Part of a small language model's weights: MLP 256 SwiGLU.
Each number is 50 + 15 x the weight over its row's rms, rounded and kept within 0 to 99. Layers, rows and columns count from 0. The size before them is the row's rms in percent of the matrix's.

# layer 12 attention output (transposed), 96x96, rms 0.101, rows 15-31,47-63,79-95, columns 0-47
114:49 21 44 43 51 56 23 69 70 73 56 49 43 34 54 53 48 65 45 60 17 58 70 69 47 67 46 55 49 55 54 58 40 62 49 70 83 73 53 37 30 68 58 56 77 52 55 41
100:64 43 31 49 53 47 45 54 42 46 20 35 42 52 50 67 22 22 62 44 40 75 39 40 57 38 36 39 40 33 45 39 87 55 62 70 38 68 70 22 36 60 72 52 72 76 40 31
102:16 34 57 85 65 44 50 57 84 42 37 50 49 54 34 60 46 55 54 51 25 56 48 69 51 35 25 36 49 53 36 60 46 47 27 26 66 37 56 25 44 44 65 70 60 50 56 51
118:64 74 46 56 56 42 66 59 49 81 47 63 40 43 17 61 38 25 73 65 38 46 59 52 37 43 55 37 57 40 28 62 71 60 66 71 50 42 57 35 24 33 06 51 86 54 40 31
123:33 65 59 52 57 43 80 54 57 51 72 70 45 40 39 36 65 40 78 35 51 50 64 64 49 54 35 52 56 45 60 55 51 54 52 74 49 55 42 45 86 68 61 70 32 50 66 45
093:51 66 46 65 30 48 57 88 71 80 46 63 41 36 39 48 39 44 51 35 60 82 66 67 41 35 53 63 61 24 44 66 44 53 31 61 30 47 52 38 29 54 36 74 52 40 55 27
116:38 51 83 66 49 25 86 59 62 29 54 48 86 61 69 68 61 41 75 64 54 45 56 51 55 15 79 33 60 58 55 67 65 75 46 69 32 59 46 53 55 43 47 62 26 43 51 30
104:63 37 50 57 42 67 51 42 24 43 52 26 53 33 30 58 45 55 51 27 67 45 58 73 49 75 32 66 44 67 55 42 68 14 69 33 34 43 47 49 76 57 56 51 32 55 43 66
111:45 64 60 41 76 55 59 64 28 28 51 02 58 70 42 26 51 53 33 08 60 47 53 53 44 79 56 45 43 31 33 39 72 33 54 51 27 47 49 27 66 37 38 53 43 60 60 54
104:35 31 34 54 32 61 72 47 28 56 62 47 31 43 73 49 48 53 38 63 52 67 70 51 47 52 17 40 39 72 51 45 47 69 79 43 30 22 43 43 49 49 56 62 49 46 43 61
109:69 43 39 25 53 60 43 61 57 68 39 78 38 38 17 75 50 39 54 77 54 55 67 55 52 42 51 42 83 53 45 59 36 83 52 56 52 36 49 55 37 64 55 59 59 09 55 69
093:26 41 47 65 55 49 57 48 62 27 59 24 75 47 59 56 58 82 52 55 70 49 45 42 54 66 21 55 67 47 32 55 47 33 36 41 44 61 45 52 52 31 48 42 23 50 52 49
121:29 43 47 57 58 55 43 68 21 75 66 39 33 42 30 33 41 72 45 18 59 47 52 68 33 77 34 35 35 67 62 54 67 52 54 53 77 10 41 73 36 49 24 65 35 51 79 48
095:42 50 52 42 66 31 61 57 54 38 07 51 45 51 29 44 46 44 31 68 63 60 80 41 45 58 22 04 22 58 54 54 44 38 62 15 46 49 62 16 53 74 49 57 56 48 51 40
092:55 50 76 31 57 39 48 58 52 47 65 36 50 74 43 46 66 63 41 41 44 44 70 69 39 50 45 51 31 59 35 61 52 65 30 19 59 52 45 28 28 47 63 42 61 48 40 60
120:75 80 57 35 58 39 50 45 46 63 16 47 79 64 44 19 23 50 69 69 64 40 75 73 34 33 45 59 55 60 64 39 70 67 58 49 31 61 65 41 43 41 64 43 52 59 58 65
099:52 53 63 50 74 64 43 60 41 30 60 48 65 62 60 47 49 57 35 33 71 52 69 56 45 59 62 37 55 72 46 36 46 56 57 25 38 71 69 63 37 41 60 18 38 26 73 90
102:34 31 55 50 53 46 37 60 34 66 50 39 52 29 45 26 52 51 54 63 37 40 63 43 24 82 57 38 13 58 49 51 69 47 51 67 71 45 54 31 26 78 44 31 67 40 48 34
094:77 43 38 37 51 43 32 30 44 36 51 18 61 51 46 57 58 28 37 47 57 63 35 27 38 52 24 46 40 61 47 63 61 78 60 47 54 69 52 26 40 73 53 66 67 63 57 23
085:58 76 61 89 62 50 49 56 55 59 53 50 35 55 58 61 55 49 46 44 37 16 57 77 67 53 36 53 29 61 55 57 52 33 31 10 39 44 62 22 33 59 48 51 55 43 42 55
108:77 83 50 59 36 18 57 62 47 60 42 53 53 41 37 60 53 26 65 66 47 32 48 38 46 32 34 40 38 52 42 58 77 59 42 49 41 41 60 30 37 46 00 46 59 22 52 26
114:31 76 41 58 60 52 78 61 45 47 56 57 50 53 49 43 57 37 66 22 56 42 53 70 75 44 44 67 56 43 63 45 70 29 37 70 80 65 47 68 67 38 24 54 52 34 54 39
100:49 62 45 79 46 50 24 49 38 62 43 32 50 47 50 61 25 23 65 51 57 39 40 71 31 41 45 65 59 26 60 36 74 26 50 86 52 65 40 55 44 37 30 57 57 58 38 52
109:49 59 76 41 65 41 61 53 56 32 61 27 78 71 61 78 49 30 64 69 44 15 34 72 52 31 67 61 85 42 38 53 52 62 53 83 59 75 43 67 55 40 38 54 42 50 52 43
084:55 18 46 43 47 64 51 43 31 23 62 46 39 62 40 58 52 45 48 41 47 44 67 68 50 75 44 50 56 89 53 58 60 45 53 41 48 48 43 43 87 53 76 53 36 47 48 58
101:63 62 48 38 54 43 80 61 27 34 68 23 41 66 40 40 48 64 33 48 50 54 32 34 41 67 27 63 37 76 27 43 72 63 54 35 38 54 56 34 84 33 70 54 46 75 66 57
085:34 22 48 78 79 60 39 48 54 61 34 54 64 52 76 49 52 41 59 38 56 54 50 44 41 47 45 59 50 66 59 49 26 54 46 55 40 30 61 12 34 52 43 63 49 47 41 33
101:62 42 40 45 38 49 30 61 25 72 36 53 27 21 43 52 42 41 62 67 33 52 43 50 41 60 55 49 57 52 62 50 50 59 74 55 60 19 54 72 35 57 37 34 66 39 40 83
107:49 38 57 46 60 35 65 51 58 34 69 41 56 59 54 50 45 83 48 55 54 47 59 60 68 65 18 59 73 67 45 74 48 55 49 34 44 60 52 67 64 48 68 48 25 63 49 33
100:33 43 34 48 71 68 51 91 41 73 42 31 17 39 54 37 42 74 58 27 45 67 59 43 30 71 40 47 37 62 52 61 67 60 48 24 38 18 60 56 45 41 43 63 47 57 54 40
097:23 65 62 66 59 25 70 61 55 29 27 71 41 46 44 43 59 44 63 56 45 35 66 36 47 73 30 27 41 80 62 73 49 39 46 28 48 46 60 34 44 63 31 48 38 41 43 34
092:78 52 71 40 43 44 36 65 57 48 58 76 20 73 55 26 64 50 49 42 42 30 54 60 48 48 42 72 23 73 42 41 59 55 18 18 55 36 46 27 26 77 60 44 57 38 42 67
096:75 58 52 50 39 41 67 65 61 37 36 58 55 44 39 23 30 46 53 76 48 72 48 37 37 55 50 64 59 81 30 49 47 68 13 58 56 58 59 47 49 46 69 50 51 34 60 64
106:74 54 37 11 51 46 65 74 46 20 51 57 38 71 65 48 58 62 45 47 54 42 54 44 57 51 49 68 72 75 32 56 18 58 52 22 34 61 64 43 42 47 81 30 25 40 45 58
096:39 56 55 44 40 36 32 28 49 70 27 53 46 35 50 34 36 42 79 57 53 35 47 36 28 66 30 82 22 45 48 50 70 50 67 65 61 56 29 69 43 39 44 29 34 55 58 26
094:55 50 24 39 47 48 40 33 63 38 32 60 66 34 54 47 60 50 41 73 61 33 39 58 36 58 60 52 51 36 44 07 31 28 32 44 71 53 59 59 24 63 41 73 43 39 37 45
106:66 66 52 88 39 45 38 49 52 06 40 51 30 23 68 43 23 52 46 48 61 30 29 45 27 52 51 56 64 60 45 34 48 36 61 43 45 55 56 69 47 74 59 51 25 41 50 43
087:70 73 58 43 34 70 46 77 73 88 43 64 54 34 58 44 45 57 26 49 53 69 62 33 44 57 36 18 46 69 60 26 74 45 43 30 56 70 45 13 52 59 62 59 47 52 46 57
089:61 53 45 59 40 61 39 68 32 30 77 58 62 48 67 62 68 68 38 39 62 43 38 58 70 57 48 56 63 59 48 50 79 25 37 51 24 34 44 55 66 32 46 59 26 44 31 38
080:64 71 26 91 54 44 38 64 67 72 60 37 68 22 50 37 50 48 47 54 35 62 41 56 55 41 59 43 61 76 47 22 34 45 35 66 58 64 62 70 71 47 44 56 20 60 59 29
095:36 64 59 42 65 53 40 37 48 32 55 20 56 44 77 51 32 57 65 58 70 40 61 50 57 55 61 73 83 56 15 67 39 12 61 57 55 22 65 56 59 35 50 53 46 57 30 58
087:45 59 57 33 51 43 50 76 45 27 70 26 85 64 47 51 52 63 26 37 64 40 50 46 58 56 55 30 67 52 63 29 76 35 46 40 68 31 44 35 64 55 48 35 63 53 32 69
088:41 42 68 23 51 31 68 43 30 70 50 61 65 65 25 45 41 71 58 68 37 44 37 45 49 33 31 69 65 84 66 27 51 42 64 34 93 35 47 57 71 61 55 36 60 59 46 62
097:87 57 55 48 72 62 51 60 30 58 28 49 63 27 69 67 86 57 47 33 42 65 57 57 48 42 56 45 36 58 57 45 47 63 54 51 41 58 55 51 40 22 72 57 44 58 55 31
086:74 64 42 56 48 71 55 68 50 86 92 33 37 33 40 34 69 51 52 33 27 66 67 38 48 41 39 54 34 66 48 54 35 42 40 53 60 52 52 22 65 18 36 54 68 42 53 46
077:27 41 59 40 35 47 70 35 35 18 58 52 55 61 52 40 62 81 60 47 54 36 31 34 40 56 40 67 64 55 42 42 39 23 54 50 73 37 54 54 62 71 68 44 50 46 43 48
091:54 57 54 25 33 71 39 43 61 71 57 48 66 50 70 53 67 38 30 57 46 73 46 10 59 53 46 59 46 46 30 43 74 56 69 62 51 53 37 29 62 23 40 28 52 52 33 54
095:58 60 50 53 33 51 42 49 47 19 50 44 40 39 70 64 58 56 50 68 49 33 45 49 61 59 64 37 44 54 26 51 49 52 59 43 37 28 54 64 53 41 53 56 29 59 44 71
107:31 46 93 41 53 36 42 62 35 68 29 62 44 51 46 36 43 58 52 58 45 50 65 41 44 50 47 67 58 59 66 52 57 41 55 50 35 30 35 55 58 45 40 30 41 26 55 86
086:47 30 50 59 67 50 61 48 57 58 46 39 66 42 28 47 63 30 37 59 78 74 68 69 60 37 57 63 50 55 38 62 38 29 35 67 37 54 68 48 40 40 44 46 61 61 54 53
088:55 42 57 30 54 29 80 33 36 33 39 51 25 62 47 39 57 45 54 67 48 41 51 36 56 36 60 75 54 45 32 50 32 53 34 61 73 59 51 34 36 20 55 67 39 16 22 40
# layer 12 attention value, 32x96, rms 0.102, rows 16-31, columns 0-47
097:73 49 57 55 42 49 38 50 45 42 71 73 36 66 57 53 50 20 66 55 45 82 57 44 51 41 52 33 68 66 45 14 54 47 48 30 56 49 79 46 29 27 48 48 49 69 63 43
095:52 67 48 88 36 26 59 50 50 47 52 34 47 24 57 52 73 46 23 65 46 47 55 63 43 46 67 64 41 70 84 59 64 46 65 48 62 59 46 77 42 62 47 83 33 45 35 74
107:70 63 69 74 59 55 57 74 54 52 46 42 63 47 58 35 86 40 58 67 56 57 57 23 62 28 42 33 42 52 57 24 55 54 59 44 67 46 57 38 48 20 52 56 30 19 54 59
113:43 44 43 75 39 43 48 24 57 46 53 40 72 48 45 52 33 46 40 68 54 36 63 46 60 56 53 76 43 50 46 39 22 49 29 21 76 90 37 64 52 58 68 51 68 35 39 64
090:55 46 45 79 64 53 52 43 27 56 59 53 56 36 53 54 56 53 84 46 45 66 66 90 38 36 64 63 44 56 35 75 63 68 39 35 66 29 46 84 51 42 48 57 41 64 52 61
109:51 49 47 56 41 56 39 17 60 32 44 36 11 41 63 57 70 49 45 34 46 32 46 63 45 56 54 53 51 62 70 39 61 85 50 52 54 48 58 37 62 76 10 38 64 72 58 53
089:37 45 33 65 33 55 68 50 60 64 51 58 56 26 44 45 33 50 43 75 38 62 25 44 54 69 67 55 85 51 39 44 52 53 48 72 67 71 36 48 44 41 36 53 49 14 33 42
099:39 84 64 45 54 90 80 50 24 42 47 42 65 51 50 58 44 70 41 53 61 49 32 59 42 58 46 54 63 60 65 55 42 47 66 33 43 35 46 51 46 38 55 71 67 26 31 24
091:47 32 35 34 13 40 52 39 44 53 36 40 59 81 57 49 46 57 40 41 34 57 55 91 42 33 69 66 59 42 44 58 43 43 23 50 59 35 35 32 42 54 60 33 51 33 53 41
101:67 43 47 66 54 48 58 65 39 50 54 59 48 88 63 34 62 31 62 33 63 37 55 60 46 43 66 47 63 43 55 40 66 58 48 58 38 38 38 59 55 27 60 34 21 41 24 43
096:47 64 53 71 23 51 29 18 55 47 68 23 69 44 42 45 37 41 29 25 47 39 28 44 47 29 59 22 75 83 65 52 45 38 68 78 40 55 50 58 47 64 59 64 48 54 50 40
106:28 71 78 34 24 61 50 70 41 57 50 54 75 44 65 45 48 22 41 54 45 69 13 76 84 33 54 49 58 57 44 51 57 35 55 71 55 52 40 87 56 39 73 58 64 21 50 61
092:49 67 32 45 29 60 60 72 46 43 57 79 43 46 60 46 59 45 24 82 44 45 59 39 33 21 86 49 46 59 52 53 35 42 34 42 31 40 57 57 32 56 44 64 40 48 47 56
092:32 56 69 40 76 47 55 69 57 36 39 47 79 57 28 41 53 48 22 43 58 12 24 63 47 74 19 42 13 33 49 30 57 82 51 57 47 54 45 63 58 60 44 46 36 50 46 36
105:57 58 44 45 75 61 63 77 60 52 38 56 49 58 17 60 38 49 36 39 41 35 27 51 81 53 91 59 61 38 27 44 64 61 38 29 60 50 76 69 57 54 15 38 34 56 48 27
096:55 79 51 40 51 50 62 45 21 44 52 58 49 55 40 76 49 31 22 41 70 48 53 57 49 52 38 39 68 37 85 50 37 60 46 41 41 61 42 66 46 62 39 44 42 31 36 23
# layer 12 MLP gate, 256x96, rms 0.115, rows 0-25, columns 0-47
099:36 36 42 54 38 33 36 70 51 62 32 54 21 12 57 73 53 45 47 72 66 69 72 47 34 56 47 47 16 60 49 58 76 29 45 41 57 48 32 40 78 51 20 50 56 69 54 57
097:51 71 62 72 39 47 63 48 64 32 46 71 44 54 45 56 77 54 56 35 36 44 65 58 46 07 48 54 54 50 72 45 56 23 46 75 56 39 45 62 34 87 27 33 39 54 49 79
095:59 19 72 39 71 47 38 48 61 47 68 47 55 87 49 40 54 54 58 36 36 67 40 37 71 57 49 63 63 64 33 78 33 53 19 41 33 48 59 43 64 57 66 53 46 54 41 73
099:46 27 41 37 31 42 42 22 35 50 43 45 53 47 52 57 65 81 58 40 59 59 30 08 44 60 35 42 43 39 62 50 45 64 55 71 42 47 37 44 59 24 23 49 44 26 37 71
108:49 68 43 53 57 33 61 42 59 40 54 53 56 42 47 11 36 20 47 46 77 50 66 46 47 66 62 26 82 36 32 52 61 56 80 54 44 60 69 40 46 44 55 63 27 53 40 55
094:45 51 62 54 29 37 25 29 41 44 59 24 55 68 56 34 56 65 27 52 54 69 43 39 31 57 23 28 59 76 30 80 62 75 64 79 42 62 22 50 77 45 59 30 43 51 47 62
099:19 31 49 26 62 51 34 68 69 54 56 43 40 53 18 59 78 43 51 76 53 61 53 23 52 58 40 55 46 41 52 50 32 41 34 61 43 37 31 42 09 40 63 57 68 28 31 41
099:79 52 55 25 66 41 38 69 51 49 67 53 44 59 87 28 35 48 32 45 72 59 62 45 46 57 81 55 68 62 57 12 43 58 43 53 56 59 64 67 75 53 53 49 60 52 59 58
094:72 64 37 39 53 57 63 36 32 46 77 42 64 37 40 46 43 39 61 47 39 66 83 39 70 44 51 35 39 73 50 51 43 78 50 75 68 54 56 60 46 51 53 47 47 48 33 28
099:46 22 47 74 57 64 48 58 57 02 54 64 85 65 45 38 39 59 58 48 43 25 52 57 72 59 45 33 58 45 49 84 38 62 43 55 50 61 56 50 54 36 62 57 53 36 40 38
091:50 64 45 55 47 29 74 46 63 56 31 16 54 68 55 37 57 47 69 52 62 56 68 56 54 65 41 81 60 19 49 49 65 67 50 39 76 67 49 61 49 37 65 36 65 35 42 34
101:56 44 06 30 57 39 80 45 53 39 39 47 72 59 51 41 55 69 32 18 52 56 63 64 50 42 44 47 46 43 45 47 60 34 48 59 34 53 71 31 21 56 41 46 53 46 54 66
093:43 33 30 49 39 56 41 59 56 50 44 40 50 46 56 09 46 53 84 12 71 44 39 54 35 37 42 55 42 44 65 63 89 42 53 60 61 67 46 43 29 90 74 56 38 52 37 47
095:52 34 23 50 75 47 61 52 75 51 45 42 58 18 56 45 24 55 45 53 54 58 52 50 40 48 47 31 52 63 65 49 69 53 33 52 81 61 59 34 58 50 29 74 73 42 56 34
095:56 88 30 62 67 56 66 35 44 51 40 33 80 49 50 11 55 76 58 58 17 79 53 40 59 42 47 75 35 39 58 49 52 61 50 74 25 37 32 30 50 59 53 44 51 57 85 55
101:35 22 30 47 74 74 29 63 36 61 61 42 33 41 26 45 51 46 52 38 32 55 65 45 58 77 44 32 41 61 29 69 27 41 50 53 79 62 31 50 36 72 56 57 40 59 44 67
106:31 65 29 53 56 64 41 43 54 17 24 33 40 48 60 51 38 30 53 31 40 68 54 31 51 30 46 77 66 70 48 77 59 66 49 76 49 59 30 46 44 50 61 34 65 17 60 63
096:55 34 52 46 33 38 79 51 62 52 31 66 51 54 32 52 15 43 75 55 71 69 51 36 56 39 46 34 55 60 79 98 75 56 35 68 38 69 51 60 45 62 58 70 57 55 56 38
097:61 27 43 39 56 52 46 15 62 46 46 36 46 53 37 40 72 73 60 33 29 48 37 72 41 43 60 60 26 43 73 64 50 49 60 67 24 54 26 46 34 60 32 26 63 67 35 55
093:67 35 51 24 73 46 88 33 75 56 48 41 58 60 38 36 48 67 48 53 57 44 52 22 67 68 45 69 64 35 32 42 72 41 42 13 42 48 58 37 41 60 67 48 58 43 13 30
098:45 48 40 47 75 38 54 75 40 54 55 48 51 46 48 36 56 57 49 46 28 26 53 49 67 66 29 53 42 33 28 61 46 69 31 55 52 45 62 41 53 55 61 22 45 36 43 75
112:26 29 45 70 30 44 53 51 48 52 45 38 64 33 49 43 63 53 31 30 41 60 52 65 35 46 51 56 42 33 57 52 47 49 68 46 40 21 19 52 50 48 54 31 54 56 47 42
098:35 74 62 43 42 53 53 59 61 14 35 49 44 27 52 41 63 44 70 54 51 60 46 16 53 72 45 39 31 53 58 38 75 31 23 42 45 38 56 49 55 79 58 45 39 79 38 55
103:62 50 43 61 42 37 71 54 57 46 57 58 43 16 62 27 43 47 92 54 43 63 66 32 25 53 47 66 38 32 47 46 76 28 52 63 55 58 65 07 61 53 39 46 68 47 21 50
111:50 50 49 44 35 25 50 37 52 25 39 40 45 27 70 45 86 40 64 62 44 53 35 42 44 42 45 47 62 47 45 61 48 63 31 60 29 67 29 30 59 80 33 33 55 48 50 70
098:62 49 58 50 44 45 41 51 36 36 55 40 75 56 56 72 30 29 44 50 59 35 35 41 49 49 50 58 36 12 37 42 68 77 63 77 37 75 66 42 45 46 53 74 53 37 38 39
# layer 12 MLP up, 256x96, rms 0.109, rows 0-25, columns 0-47
099:43 67 22 62 48 48 41 54 48 53 33 41 63 56 46 71 29 28 58 62 65 42 59 34 31 33 75 50 55 62 50 44 40 79 75 21 37 63 43 50 51 44 42 52 69 38 33 74
092:49 63 45 77 56 53 40 71 37 51 52 67 49 25 53 63 71 54 62 15 47 62 68 38 43 78 80 42 34 35 50 43 59 46 58 69 55 41 56 44 55 57 57 70 51 30 49 38
101:44 49 49 61 63 41 47 59 14 66 84 65 41 38 48 61 44 43 51 55 52 68 71 48 64 40 54 22 47 45 42 46 70 29 43 51 59 34 38 34 53 45 16 48 79 65 51 68
093:51 19 71 35 70 54 67 44 32 45 59 45 54 38 59 72 69 62 40 57 68 60 47 35 61 47 28 63 54 58 40 85 65 59 46 55 34 71 39 72 55 57 39 65 64 39 43 80
101:59 41 58 39 38 53 51 81 41 42 47 62 64 36 40 43 48 43 73 98 74 50 44 45 56 52 67 40 59 41 44 65 63 55 33 28 54 58 77 66 47 20 19 55 36 59 25 49
095:53 15 43 34 56 44 51 18 87 71 54 51 53 55 39 43 42 71 30 57 39 82 26 38 40 61 35 54 40 54 46 41 54 38 47 36 47 35 36 39 37 45 59 37 70 54 32 55
096:40 42 69 68 14 52 42 29 48 34 53 39 52 65 58 30 49 61 25 48 60 45 50 64 42 45 52 45 30 38 39 45 42 48 73 60 53 60 68 42 21 52 10 49 89 31 55 26
094:22 47 48 60 64 40 61 44 20 70 52 30 29 39 44 51 34 48 35 33 44 50 62 59 53 62 42 36 84 41 59 45 60 60 45 49 33 37 44 44 33 46 61 37 45 84 57 52
101:41 46 64 55 69 60 50 36 66 49 71 53 51 58 33 48 40 49 25 67 53 67 74 71 64 28 51 49 47 35 69 62 48 48 41 44 36 58 28 30 72 52 34 57 60 54 61 79
090:57 33 67 52 47 32 46 55 56 38 27 59 73 43 53 49 26 28 55 41 55 27 47 36 32 59 78 42 55 40 47 65 69 69 54 58 24 31 55 41 72 30 50 41 57 49 56 20
100:48 52 30 71 60 80 51 33 30 53 50 55 67 46 62 77 63 74 51 51 50 27 76 74 46 46 65 34 46 69 56 53 18 54 53 51 47 46 56 79 72 56 34 75 40 42 44 48
094:58 59 47 85 54 68 32 72 45 65 36 43 22 28 35 74 47 70 60 37 58 56 59 64 39 38 53 75 47 41 53 34 37 55 50 69 62 45 67 39 47 70 27 55 79 60 64 46
089:39 52 50 47 48 67 34 56 53 67 35 50 40 59 47 49 36 51 88 38 39 37 73 59 37 18 25 66 53 37 75 49 71 47 42 38 66 53 76 50 66 64 71 54 25 73 33 20
104:55 39 69 51 55 65 28 48 31 65 72 41 41 80 37 58 74 51 42 61 72 27 62 71 51 80 55 58 35 62 17 60 46 67 58 49 22 75 63 59 55 59 47 52 59 44 49 77
097:45 50 60 61 69 52 64 42 59 31 64 78 51 28 64 17 48 61 41 41 39 29 52 71 59 81 67 63 58 34 35 33 63 36 44 24 58 21 69 50 34 49 56 51 55 60 69 51
101:80 65 32 57 60 67 34 61 32 47 61 50 94 51 86 26 29 26 28 23 52 38 51 58 37 35 39 64 54 34 54 54 56 44 60 60 59 64 45 42 41 64 28 40 18 26 52 55
108:41 45 55 52 44 65 32 63 80 42 55 55 44 73 47 44 45 37 65 53 59 42 81 39 18 12 51 81 11 50 41 49 57 36 53 52 56 50 50 42 82 12 19 38 56 44 38 40
092:70 59 45 64 68 39 41 40 70 41 47 51 37 31 39 61 50 37 68 32 13 48 70 27 47 46 52 41 23 17 51 41 50 33 46 37 51 35 24 45 19 48 60 50 36 48 24 27
101:40 60 64 38 55 25 62 45 54 48 53 38 23 42 64 33 55 26 61 42 70 67 54 66 36 65 41 36 59 22 49 69 65 55 54 56 42 55 42 45 28 55 58 54 40 52 59 28
098:27 46 61 47 69 44 57 90 65 82 38 46 66 51 46 43 31 48 67 40 40 79 40 63 72 33 54 36 72 49 45 40 51 60 28 41 43 52 45 42 49 42 62 55 49 31 47 49
100:55 72 36 47 66 45 29 63 22 40 62 59 70 27 39 48 56 31 54 45 64 65 13 62 49 57 62 40 34 66 52 67 54 60 43 74 28 34 34 67 54 34 38 36 34 43 66 42
107:55 53 47 77 36 53 47 08 70 72 55 18 60 32 77 49 28 60 64 63 46 23 37 45 53 25 66 38 61 50 55 76 40 67 67 61 33 61 39 74 70 42 38 54 77 56 55 59
100:46 38 30 46 60 52 59 39 53 29 67 78 39 81 58 52 32 74 24 44 81 29 28 51 46 48 70 57 37 76 40 64 52 30 54 41 26 78 70 32 33 39 80 53 48 56 46 65
103:34 38 38 76 60 73 46 46 44 51 46 74 61 56 78 68 66 59 42 39 38 62 60 51 53 33 59 57 24 18 56 88 56 26 49 62 31 55 31 31 57 43 69 46 35 59 29 26
097:62 42 51 59 76 49 72 27 13 51 41 37 62 60 36 39 59 50 65 43 40 41 43 63 54 28 42 38 37 80 73 62 39 63 72 64 33 51 44 52 73 31 17 70 48 32 56 16
098:48 57 37 53 53 45 38 66 39 52 50 39 46 41 63 56 41 42 20 28 64 58 48 47 39 36 68 34 48 64 42 16 50 37 40 37 68 46 38 00 63 72 55 51 36 03 33 51
# layer 12 MLP down (transposed), 256x96, rms 0.106, rows 0-25, columns 0-47
096:32 25 71 66 82 60 65 46 23 06 50 59 56 49 44 54 20 57 51 51 52 44 81 29 39 47 24 45 53 32 27 59 61 58 45 62 57 37 45 48 52 73 22 45 57 49 46 65
094:64 67 40 31 39 51 45 65 41 37 62 69 64 88 52 76 54 52 53 74 91 33 56 50 45 44 39 31 38 53 61 38 40 48 46 43 33 52 49 47 49 54 80 63 45 30 63 32
096:51 60 63 40 61 22 72 51 62 61 53 58 46 58 58 51 69 66 48 50 86 61 69 70 45 42 65 59 21 54 54 38 98 58 37 62 50 60 70 39 66 39 62 58 54 59 58 59
090:50 58 51 80 33 58 57 23 47 48 57 58 55 33 47 51 62 57 42 57 62 53 45 56 33 47 52 34 42 39 32 57 61 72 72 58 57 43 24 53 48 49 55 17 53 53 31 53
103:38 47 46 50 84 85 82 42 37 73 48 50 44 66 46 55 55 33 53 65 73 47 55 68 22 36 58 39 34 59 45 40 59 56 62 60 34 64 00 67 27 52 21 39 60 36 76 58
096:84 50 30 61 37 54 39 76 20 42 70 64 49 66 32 56 67 37 51 50 61 46 42 54 74 49 60 57 27 39 46 49 35 52 75 44 50 61 58 57 58 28 28 65 33 48 64 54
098:49 49 34 27 54 70 46 58 62 99 29 25 46 35 70 27 51 56 48 27 59 55 27 33 66 46 43 52 59 50 55 65 56 53 34 42 56 61 48 43 58 33 71 52 51 51 17 41
094:42 59 54 16 27 43 33 71 41 47 34 56 69 46 38 29 65 36 70 53 48 62 43 52 49 54 24 30 31 57 65 51 52 16 64 66 56 55 77 15 42 60 53 55 49 41 48 57
098:69 69 19 46 66 40 59 66 53 54 37 41 43 58 45 87 64 62 50 66 42 42 56 45 51 57 35 52 45 27 40 17 45 53 38 45 36 34 62 56 29 03 36 63 25 35 51 36
093:22 78 49 55 60 56 43 58 18 66 51 40 43 25 50 73 55 74 43 46 44 62 49 26 51 81 44 48 45 59 57 42 38 49 44 46 44 48 57 67 57 76 41 40 43 56 60 83
098:32 54 55 02 55 55 36 45 56 31 46 45 15 47 44 72 35 68 59 38 53 59 24 42 80 58 43 43 58 37 83 41 59 71 39 29 39 31 61 42 44 50 66 54 79 45 47 70
093:59 48 79 54 45 22 59 37 63 34 42 53 62 50 37 49 48 59 66 60 20 73 56 25 64 42 40 50 32 27 57 50 61 71 39 62 79 64 43 73 81 34 59 62 77 51 42 49
098:49 42 43 59 65 47 57 12 68 22 45 63 95 51 34 70 48 44 29 60 29 27 63 39 32 49 43 30 24 52 48 49 35 43 86 58 51 59 57 28 63 59 60 59 49 70 51 40
101:53 43 46 67 59 47 57 69 77 28 51 45 70 26 48 34 51 73 27 52 51 47 53 13 61 26 81 66 46 32 36 56 47 56 36 64 28 38 61 49 44 44 47 40 51 36 35 41
099:28 58 65 44 53 57 79 47 37 75 60 44 73 54 47 47 56 69 46 42 47 60 59 69 64 14 29 53 57 53 45 44 62 97 53 84 38 49 58 69 41 40 53 49 65 34 62 41
106:20 11 54 41 52 35 56 52 50 46 53 41 49 59 32 49 47 17 55 61 53 56 50 29 64 60 68 56 67 49 84 61 43 64 41 24 31 47 57 59 57 47 22 58 45 28 60 58
106:64 48 58 59 50 44 81 56 51 40 42 42 46 52 71 64 29 67 48 36 37 50 61 68 75 64 57 48 32 29 69 58 26 45 58 49 52 49 46 67 34 52 52 58 57 56 68 17
093:40 38 32 32 66 54 44 49 46 14 53 48 68 38 30 28 59 19 64 45 36 49 41 58 61 59 56 77 37 34 56 80 67 74 31 47 49 51 51 42 36 29 31 56 57 59 18 34
100:20 51 54 67 52 58 35 57 30 37 52 67 74 60 47 69 45 47 50 68 36 24 63 58 44 41 47 61 58 52 45 38 58 14 59 71 82 42 36 55 54 69 35 38 39 48 50 53
098:61 81 43 39 43 64 36 67 90 53 38 25 36 61 55 26 51 58 73 62 39 29 53 70 56 46 43 66 47 66 37 37 51 27 48 38 33 44 47 58 30 71 73 49 48 67 65 44
098:44 41 20 66 55 64 45 56 49 54 34 63 57 34 49 34 29 36 54 25 31 26 38 81 12 47 66 45 45 60 61 55 79 36 49 54 45 64 85 45 49 66 21 55 50 72 57 35
109:27 55 86 37 40 48 44 64 40 44 41 61 55 53 55 44 44 47 37 49 62 48 54 50 28 37 59 64 52 34 36 66 58 52 65 63 37 20 66 50 54 50 61 56 64 30 37 45
100:31 47 73 56 33 58 59 57 55 32 34 16 47 30 50 74 53 39 46 39 37 44 43 54 36 76 62 47 53 34 50 45 36 54 47 59 66 64 66 30 63 38 57 28 50 63 57 57
100:25 51 77 22 45 24 64 65 61 47 60 53 62 48 37 30 60 45 64 67 40 48 44 69 78 55 41 52 59 61 51 39 55 61 37 49 37 56 65 36 60 68 69 46 30 52 39 45
097:70 25 77 47 67 81 34 51 66 44 72 48 47 57 48 50 47 36 40 55 43 79 36 48 53 32 39 78 25 54 52 29 50 45 47 40 67 25 45 69 26 51 48 50 54 60 56 64
098:33 44 70 60 41 44 46 50 55 88 51 55 43 59 40 34 36 74 41 31 51 94 48 68 51 42 28 30 50 30 72 74 56 40 57 41 55 47 58 30 54 45 61 85 68 63 34 86